Part of a small language model's weights.
Size: 13 layers, vocabulary 1431, 10M parameters.
Each number is 200 + 20 x the weight over the matrix's rms, rounded and kept within 0 to 999. Layers, rows and columns count from 0.

# layer 9 MLP down, 192x512, rms 0.096, rows 0-50, columns 0-63
192,177,190,207,167,190,191,185,203,220,185,207,198,225,176,200,211,201,202,210,157,183,225,229,200,202,207,190,195,206,194,208,179,200,191,189,172,149,219,219,230,147,193,206,202,190,196,177,214,190,204,207,193,207,231,181,185,208,192,230,206,196,183,199
187,175,223,220,226,198,224,179,216,194,203,229,170,214,231,195,196,201,220,205,169,203,187,214,195,216,243,181,180,202,171,207,185,203,204,200,217,193,186,159,188,205,213,228,192,196,170,205,198,205,206,208,208,190,195,205,218,191,218,189,193,168,223,194
233,184,218,193,205,193,199,195,193,230,215,209,194,209,215,205,218,194,227,157,219,183,179,168,148,199,205,188,206,190,162,234,213,183,227,186,186,178,200,208,182,218,192,214,208,183,203,195,207,190,180,240,196,196,215,184,240,170,236,189,175,216,205,171
193,192,173,197,187,195,216,185,230,173,206,229,199,195,204,210,203,211,192,179,210,206,202,188,226,240,214,235,211,209,178,191,166,194,189,218,186,192,190,199,197,206,226,182,215,210,178,192,199,196,205,184,199,178,210,208,173,179,183,169,248,175,197,173
182,222,176,214,197,220,199,225,208,167,175,210,197,183,215,198,189,187,145,205,214,202,168,167,194,219,188,189,204,188,196,214,221,217,173,212,215,168,215,195,211,196,175,161,255,186,224,181,193,203,199,201,241,205,183,171,228,202,198,213,173,204,205,220
226,179,194,188,194,186,187,228,237,209,184,171,179,195,196,189,222,196,201,161,164,201,220,167,193,206,208,191,219,182,236,228,188,215,201,210,195,186,217,211,223,192,188,179,184,223,203,205,191,209,188,183,164,177,218,198,190,210,207,235,197,225,190,173
208,239,176,209,213,210,202,205,199,206,219,227,185,215,189,219,176,193,173,195,197,200,171,213,173,191,212,222,171,213,159,194,205,225,186,184,211,180,215,179,170,194,192,220,208,189,184,228,221,171,175,188,206,221,184,219,214,167,198,203,182,200,205,166
216,164,202,210,197,190,201,228,227,215,191,201,188,214,177,171,203,206,210,208,170,189,216,214,181,204,202,200,215,205,186,187,233,215,165,187,204,181,201,190,187,197,183,194,216,180,204,191,188,227,198,192,204,186,212,225,224,191,216,212,195,197,181,208
185,204,194,162,209,213,198,226,177,162,184,204,186,157,203,219,192,185,198,214,232,251,223,202,220,188,200,221,208,226,208,183,237,172,207,191,166,264,163,218,188,224,198,206,202,194,189,236,181,212,207,185,213,183,181,240,208,253,213,183,215,185,200,217
243,211,194,194,173,193,176,212,206,218,186,170,218,210,196,189,210,197,194,203,191,172,228,201,189,210,205,188,199,206,201,166,191,208,189,177,190,185,212,205,229,200,185,193,187,201,173,197,210,192,211,177,173,221,246,202,186,152,185,209,190,214,181,211
234,198,205,203,213,248,204,201,196,208,189,178,211,182,191,213,184,177,200,195,172,171,185,195,199,180,217,192,224,236,175,170,230,191,157,175,195,178,195,197,206,194,174,209,218,178,221,207,237,215,171,229,207,210,198,188,222,196,179,223,191,212,198,188
234,213,178,208,197,224,206,197,204,176,207,190,187,214,182,166,204,219,210,185,177,204,174,174,162,209,190,170,192,187,183,226,204,176,149,180,207,192,212,213,195,192,196,223,189,209,209,202,196,193,197,240,210,212,198,164,224,183,200,185,194,208,197,199
240,165,190,203,174,240,191,205,184,212,193,217,177,162,175,200,192,198,207,207,228,225,221,209,235,185,206,164,215,187,187,242,162,196,166,221,206,177,209,192,206,153,218,171,208,226,211,191,131,178,217,219,169,189,217,226,208,178,216,165,194,200,194,229
179,177,200,218,201,212,214,208,199,187,225,209,186,192,195,171,185,188,191,215,197,197,204,195,214,218,192,226,222,197,231,173,198,194,240,200,226,191,209,150,190,200,227,216,172,177,199,196,197,215,169,217,191,191,194,187,197,212,232,207,187,189,170,183
181,210,176,185,197,194,189,192,200,222,226,221,191,172,195,202,229,208,161,202,169,231,184,230,225,241,185,235,208,207,195,200,208,207,237,198,175,215,190,225,168,216,198,205,189,197,184,186,243,259,237,174,186,166,190,196,178,188,202,158,171,221,205,209
244,207,183,175,216,202,173,205,171,259,212,217,176,197,189,214,222,206,187,188,217,204,189,194,208,196,205,187,211,219,194,225,186,197,196,206,196,230,215,178,197,203,202,214,171,219,184,182,184,197,197,219,207,213,174,191,190,191,236,203,228,179,213,200
216,185,215,222,159,194,175,156,160,209,233,193,185,161,173,146,206,204,190,203,188,200,171,206,174,236,247,209,217,221,195,226,203,218,183,187,199,199,220,188,217,211,223,211,203,183,183,183,186,225,194,171,221,215,213,233,192,198,223,217,201,183,188,175
231,193,172,180,194,197,203,232,214,215,203,208,178,144,233,226,210,200,227,189,186,177,184,164,178,226,204,177,202,212,208,221,213,211,172,212,219,187,229,197,229,184,195,196,227,204,229,207,208,185,202,178,195,198,212,210,218,203,195,174,194,208,194,194
173,230,212,199,226,196,206,204,200,171,185,198,212,198,203,200,201,189,204,195,207,226,157,205,198,224,229,195,180,173,154,197,217,182,199,195,173,164,173,175,209,186,190,175,186,238,204,191,216,170,198,238,189,233,197,177,195,205,194,198,202,218,164,186
211,240,207,213,193,202,234,253,229,194,187,190,187,168,206,177,219,238,203,189,211,206,211,185,197,233,186,180,199,193,207,231,158,202,209,176,215,205,200,167,207,223,195,210,213,197,235,205,195,210,220,208,184,186,193,185,190,243,158,199,210,205,207,192
198,229,245,213,195,196,148,191,245,177,229,189,188,174,172,183,191,186,204,225,231,245,206,197,202,224,169,230,227,220,183,194,242,232,228,228,207,197,186,194,175,211,206,207,194,215,216,193,192,188,224,226,181,224,211,189,204,217,208,195,199,165,216,167
210,225,172,228,222,203,215,199,208,199,182,182,211,211,203,235,211,222,173,242,207,173,205,193,203,181,214,188,205,194,189,191,222,175,220,180,170,145,209,199,213,236,192,218,186,239,218,189,195,204,207,193,223,224,191,208,172,242,166,200,159,195,171,179
176,243,216,228,187,217,202,186,200,186,190,224,220,171,212,190,226,161,181,214,172,201,201,199,126,205,191,142,194,185,180,210,171,178,193,243,208,204,194,206,231,161,183,198,186,198,190,238,236,199,209,221,207,202,230,201,196,204,234,236,203,217,217,210
221,196,163,200,203,176,194,211,219,192,231,212,196,200,185,236,183,194,183,203,237,182,196,195,222,198,211,173,189,212,219,175,191,156,221,208,210,221,211,217,192,183,214,198,179,193,239,194,242,186,201,191,196,196,205,189,208,205,190,210,192,197,185,218
193,213,200,194,201,173,190,194,210,213,183,221,199,243,177,203,190,211,181,185,187,168,207,201,211,200,208,179,179,231,201,214,199,163,189,196,213,216,197,224,238,214,210,197,166,211,191,192,190,203,215,201,231,235,217,207,192,225,201,205,191,184,197,202
197,182,204,184,184,179,182,217,221,219,206,194,199,184,204,233,202,190,213,148,220,200,196,195,190,199,212,208,189,178,232,214,230,232,215,226,181,204,184,201,185,202,187,189,219,174,198,198,197,203,203,181,184,191,196,211,205,206,242,215,189,199,223,223
140,210,231,201,216,174,232,213,192,205,207,172,178,189,246,183,175,202,228,228,206,192,246,181,205,170,205,190,216,159,222,204,199,198,208,186,169,212,183,233,178,159,228,202,180,178,200,213,160,215,226,180,190,201,193,176,206,202,192,213,165,204,216,198
211,205,188,175,189,187,187,201,181,211,226,215,186,210,234,217,237,197,212,230,199,195,190,211,194,167,191,200,185,208,187,221,190,192,237,167,246,202,230,197,218,220,174,192,208,177,196,193,192,202,201,185,184,194,164,167,176,193,201,197,216,206,200,197
199,223,181,208,159,182,182,188,206,164,202,226,186,200,225,209,204,199,194,201,211,225,234,212,201,207,225,148,163,247,208,198,162,184,187,187,220,192,214,206,213,215,222,191,187,191,197,204,182,219,205,169,227,153,187,230,198,158,160,165,227,216,218,197
177,239,222,184,208,186,213,208,218,180,191,183,202,188,193,198,234,197,198,164,203,245,202,170,210,201,212,183,160,169,186,212,167,179,230,227,162,203,209,209,200,236,228,207,213,237,169,187,191,215,170,195,214,193,197,171,210,198,195,192,199,181,208,159
195,220,148,211,199,201,212,202,208,213,236,192,227,184,168,187,234,232,193,202,147,176,184,214,187,189,194,198,211,205,188,179,226,221,202,185,246,194,242,208,214,190,231,212,193,207,197,217,201,195,191,183,195,188,199,172,199,201,191,179,165,221,209,230
208,222,198,226,203,225,216,214,214,222,205,200,202,186,195,228,184,187,218,189,181,212,194,240,195,252,207,203,207,213,179,199,239,198,156,195,208,214,208,235,169,177,194,205,189,211,178,182,210,175,203,203,199,194,174,198,202,243,212,194,249,172,209,189
183,175,217,215,220,197,230,207,208,181,192,171,203,194,228,215,173,178,191,158,239,212,179,225,191,188,213,201,212,191,231,183,175,214,209,205,227,213,210,203,240,188,241,236,186,215,193,193,192,193,188,193,205,194,206,162,188,215,210,183,213,193,200,218
185,170,225,214,173,216,188,179,196,172,223,202,157,198,191,223,209,212,200,197,205,165,166,212,216,219,213,166,177,200,233,235,198,219,227,238,179,194,193,179,189,206,249,216,191,188,207,211,182,205,208,166,192,221,200,208,203,209,231,233,191,212,193,188
206,205,219,157,204,190,226,192,191,193,217,172,194,193,220,196,173,217,215,191,230,215,194,171,223,171,202,174,179,195,204,194,188,192,200,214,239,229,225,202,193,195,161,200,191,155,196,220,174,224,172,201,223,209,242,213,211,202,187,168,232,186,208,214
178,180,209,211,190,205,167,193,182,184,177,187,233,215,204,217,211,184,177,225,198,168,156,208,195,156,249,217,181,196,208,201,220,177,211,193,183,203,225,179,215,204,212,176,208,234,204,193,165,232,187,149,181,219,225,185,238,179,202,203,182,182,225,196
186,180,186,200,228,147,183,191,214,162,206,194,201,226,177,193,192,203,191,175,180,196,205,222,216,191,191,201,189,215,231,194,217,201,232,227,235,170,181,185,213,191,194,211,198,212,231,193,203,200,203,217,240,212,169,177,223,204,179,231,208,188,189,171
198,192,176,193,202,198,213,194,215,226,251,238,220,199,180,193,227,217,232,181,180,183,211,161,200,223,191,201,204,223,177,176,205,199,207,205,208,199,242,232,198,189,182,216,191,179,184,183,230,194,185,213,163,212,199,212,190,163,243,179,187,202,183,193
226,217,205,198,191,218,208,214,193,267,212,198,215,204,185,204,264,191,199,197,215,210,185,196,178,213,244,206,202,221,156,248,193,198,216,173,163,168,198,185,217,168,213,215,208,223,158,193,206,190,205,203,180,192,194,203,163,201,220,175,206,185,192,200
209,206,188,198,250,187,200,182,217,175,172,175,201,201,192,188,185,243,240,207,192,229,173,181,218,195,162,193,174,187,189,195,228,182,202,172,187,169,225,209,188,213,193,169,199,191,215,194,179,225,195,188,190,186,208,206,220,189,183,189,220,191,170,194
224,166,158,185,187,238,177,216,215,188,211,189,218,201,178,208,231,220,195,228,173,243,165,185,168,163,188,208,188,221,192,189,203,178,200,174,212,213,202,159,178,195,200,202,214,185,176,191,201,233,142,212,201,192,196,230,167,225,225,219,212,208,215,177
206,196,188,188,192,192,206,184,181,207,153,198,193,205,213,188,207,220,202,150,205,186,216,214,213,239,189,232,151,200,191,229,212,194,213,201,200,227,228,221,212,200,215,236,193,196,211,191,224,204,192,181,183,208,173,188,176,223,209,196,177,219,223,212
206,198,209,220,217,202,177,233,170,226,200,215,232,228,205,189,197,181,204,162,187,183,211,199,203,182,175,206,206,191,145,216,194,182,188,180,201,182,213,207,221,193,182,193,208,215,231,190,232,183,179,222,230,186,218,210,172,222,190,199,200,188,202,193
196,213,215,211,195,200,228,223,196,211,200,192,207,210,216,161,198,214,206,224,194,227,199,196,227,175,190,183,229,183,196,175,226,195,185,213,205,216,204,209,192,186,211,177,215,210,153,183,196,204,207,221,207,252,171,175,185,193,227,204,200,214,194,137
173,177,215,224,190,196,186,183,179,187,216,201,188,238,200,201,206,196,220,206,199,221,192,221,184,169,180,196,222,195,199,214,246,234,218,209,182,184,185,213,231,192,175,209,196,231,189,197,223,217,190,186,214,209,174,185,211,189,183,194,212,191,223,228
134,250,238,176,226,178,267,144,199,231,185,139,179,142,180,197,222,184,163,213,209,182,118,135,149,189,148,204,285,209,236,181,205,165,187,234,210,208,254,170,256,250,167,132,290,226,260,229,267,197,162,251,261,294,188,128,271,241,201,167,179,99,230,111
209,195,218,188,216,230,195,181,209,175,175,200,194,217,191,232,195,204,177,212,194,237,188,210,188,205,211,225,220,152,202,231,214,183,220,208,163,186,167,209,227,193,220,185,165,186,205,219,191,195,240,224,220,198,188,210,201,235,184,182,198,202,181,199
160,181,175,226,179,198,209,188,225,232,192,168,153,192,195,187,220,214,222,193,181,202,184,211,184,208,215,201,173,210,207,198,182,182,194,183,208,202,201,169,236,163,202,198,231,202,247,213,227,233,208,198,237,221,193,203,213,227,212,211,169,191,183,188
158,226,231,201,204,185,209,186,219,190,202,205,237,187,220,181,207,214,219,171,187,191,184,171,223,203,185,201,183,209,177,205,194,221,248,171,202,202,222,191,176,198,219,179,224,194,224,192,208,232,194,166,181,176,238,213,159,206,175,186,210,208,200,173
176,205,215,214,203,184,226,228,210,232,189,168,260,168,169,207,187,226,189,182,221,233,199,191,244,215,189,213,234,187,214,180,202,227,229,186,209,214,164,210,141,210,199,217,175,207,198,208,181,195,207,220,199,203,213,223,222,203,229,207,204,210,232,213
172,238,215,177,196,172,201,203,195,202,178,175,211,212,194,154,167,209,212,175,213,217,218,196,160,232,212,245,209,182,218,191,200,200,190,222,214,211,195,195,220,185,214,214,186,187,177,214,183,218,205,203,196,187,180,205,180,195,189,206,232,198,224,209